Weights of a small transformer language model: MLP 2560 squared ReLU, normalized queries and keys.
Each number is 128 + 24 x the weight over its row's rms, rounded and kept within 0 to 255. Layers, rows and columns count from 0. Numbers have three digits each. The size before them is the row's rms in percent of the matrix's.

# layer 5 attention query, 960x640, rms 0.0374, rows 428-438, columns 256-383
096:138122136114122126071159155115140100168136126140108149117095089139122093092151146129132160107096084135155104128124126115152114119136086135124089102140135140155128157170134081144122190134129084081101162144111063108077127121162102123174161135084147111121104136141142133140129127130115121138132122109127127146154165105125131100140152142144135140148140156148156081112180105116163111145102
097:108142169108163091142134098193126160149104132116123108136156164128103187067135095155116141145127141104191116083126125161081124120101130107132112142109131136165127136134156106075182147129125126156126096137110095146103117158112126103136137108129094154177128139126136099133199096110165124145143129146103143127083134153128108142148198149137130134082140145140120106144097118109126121120133
097:122121136139126126124172123101083124153111118107135136111101128125153162100110109128141157155095124120129117110109118116091105121145103129091148125147111112142134176176119114131131090141127157115121103142148171172111141152129151147123138133138155155134130108130142100139166134096117121098146149153137097097124150153116130102112145155133096165192117129140090149134102138114136136161165
090:092148118114121107086103073135103113156145118101137112134131125160121108107157161098159121160135106110114098109137129151150116132118147126129145126144126127135128127111107115121141118124130130166097097136118134156114170134092155131179166133147136165107094132156129127132105111174098151114134109134129099082109136127116168132125093085151123097128112106150119148114152116134087122115110
095:153103095151140123109178121140145124133100140101097152133164152122121147149106081086165150126128141137141092120129107133140136128125167140114124089115143149129102201147137111129126101140124098148110076126132146116114137115134119151163094097135095152122111129127163104146157148106148125110135206115141152102078114155149116137141147116087139112103143073128153127152103171123124126130109
095:116141132146120175076139117153115147127096146151145096112169153123131160171118084146150132160154126121152083129117136157140116142125136102128121092158166130091100099130153151144119101174143181119136086124116122167132146141120177135139089119105084143174142186128142117145135157107093153126106151166092102064113091127075166151180123169157128110139147117122133132164134120132160103120139
098:139160152135116124109209131151139118129112121149171118114128080154139169150122141109146124120122128152122166144146067149128131116137102127101131146123094127123138090136150162140090117107095103088158138132098147132147160121140147085121122133130205131157157118109144171085116134095146119109064185114144145129115145119135175138120159132148115126121136117119101164155119105133130126109130
102:105175131130184107124110135113112134164087171139154132167143125141089158146161112109142116095152121120148125134161130115143107104155100181108092130108139123137131092143106134104105131165143135087106140166111130130130116134130134117153090141134167069144140135118122097151129099112133119124137091117100102108125124157105122143148108071115145127114138082114126138136142142132174147127133
096:114122126146109150167144160137082138089171144137115102145152078125092142130113091149120139122133122130130110138165157168115148152093135131102126114149119148122124164144140138095122154118109124126134097113083083126110149104114093147142202101107096140132118154113129087098134129112075106110148167148150156127107167123141097134105112150122103166155144127101136119092142146132109073104136
105:145130084128102141136128138126130121087143118154139187102166099140119062129170157109153140098102103118182129091140143139126147127105114110173113129137158157109110126132129113167116117159164142141150109118137152108134154113133137095101078166103097136098105103171091121136106130128125142104126097158136105160156101106115118202158120170136125104167176115111166123117137126148195144155122
095:122124084135081099131089104108095077167108110122093124103120119179148094137141150128138131125169116143114102086084127148130106117110147107126101111132124112125165130115066073126134157134145136090133115124155133130112117148117146095112049127126104098148148173176118114118104130143132126165134102177085101172118155113129132142088115124122156110109137131130125105141169141114124127112123
# layer 5 attention key, 960x640, rms 0.0366, rows 428-438, columns 256-383
093:109130142150133184208114122145174140140152126142146122148164170115204165137117108111135105115139145106134107160132114172084110131137077155122088136173132140133126161099101176131059118147137147120118109105134134157151173072137104130121142188116137093106131156133111099183111091079164158138116167128126120073142121071133156148156076131120135095095148100103128153151117110118121155111113
096:155160173133105129123083105111158148158163115150101162145098098114139124080133129106087133148113144166127122107141113123153091123116106096146102110088125150107130134141099126144083107107188137133119117153108126138104132138130121111158121120111147107114173135114118075125103090148096147131162159134150144106127169144141107152106103106116140147149120149125126124130153147121067154111122
092:124120168122143163114130168110112130153123106116162115119140109114102119119143101156148063122155137125100172080112136075122111122197116118168090129092134127136113143175136112102116117103137150151067100123123146108133151149125142128131136143150128086093097154189164135139111103146150122075135115158131089102132142154113141141135152153160088130135129138117136173096103153125172149159114
089:146142146122152118113147145111143100137105142116097112098135170110076155140111142149126144129139150154142115084138085115141144101139113116081145155114098130127119103151140128129119109100125139157124149123116130125145101116096122143107164123148128074157177140141132092124149107174102091139128136134102134168101120099102095149127114128092154162144081139159117109121117157123129159134156
092:115119124163114129075133147114142128091155142104096115094133137106149110132132114105102132113171149128123137157103124138102138154099137159163171125137127101084153123120135107126128138116130117159116162164129101088147096114153116120189149117116135117117102114133145111171089162144108132117138134124132132132138124113058146145117113147125148129076124120111129104164136146122121154153123
091:074124122126100125110106146122131122152120115110091187139151108146122112088151122083169172125067107172105160095172159102153155123142078110138143135090140127104105130106114097117141152127145127111113152102105160095112100139102107114126177130130150106106151097123146131112133153130154093113137129124131107122170154128148134129116134085112152152147114158169141134126131177101107089173114
094:119147121106156120144108131085106212157119148130106122115192133121154133136139099100123154124134125137131158128128128114154140142126157130119095153159094114165160131127102099106125113138130156115146165092136161074115089114056122106148124140101161128138142123139101150130138106165131135119154146136093173155174161165135126116154128093117066152074104119136127127099170122160113133121150
100:092121168130126112120139128137131160140124144161137132121157083160133179171129128116137136126092135115060142094139156111142126164086110108131149179152165151122159130105115117133160153102118158122148132127133127096154105187118155107117126152113138201114127129152155152130136106114102150110152156127131125117119148101121161075129141090104143131125155179146149118124127147126164139106133
092:116147108189122125114157100150156149113132152158128098157095141109093127165083098117125110146107145134104109141112107137107128136153106133146134124091129110148117106132137136155139083118125135142089120079136125141131117110173141109121155127151134119136123127091143121089152111131143112155140108108075153121141125102131131164157140120141166095104122145167145132166118069137151160125126
096:106142147118109162165105136138112152132120120130115123135135115111113109148164151064143116147115095128094140114152154110093092115138131168128135165165138148103147140112153148152103129103122115132103107167114146120101121102122125133126191126137087115120145095180122105110150154146112099098145150131107140132139129114106118120123121079160129185161120066094121140108106113164111095166111
097:135121123100117148133125165152140085109092120141123118144148140144112122123123135123103136063133126088145122106117117110190159127122128124155128105116092116160085143154123168148116154134068144137145161142088133122134124100130116132120192151123141106155148125117130099133132075175104105088159196157110126109145179155158129104127147092096156138133105130146136134128094137146130161043134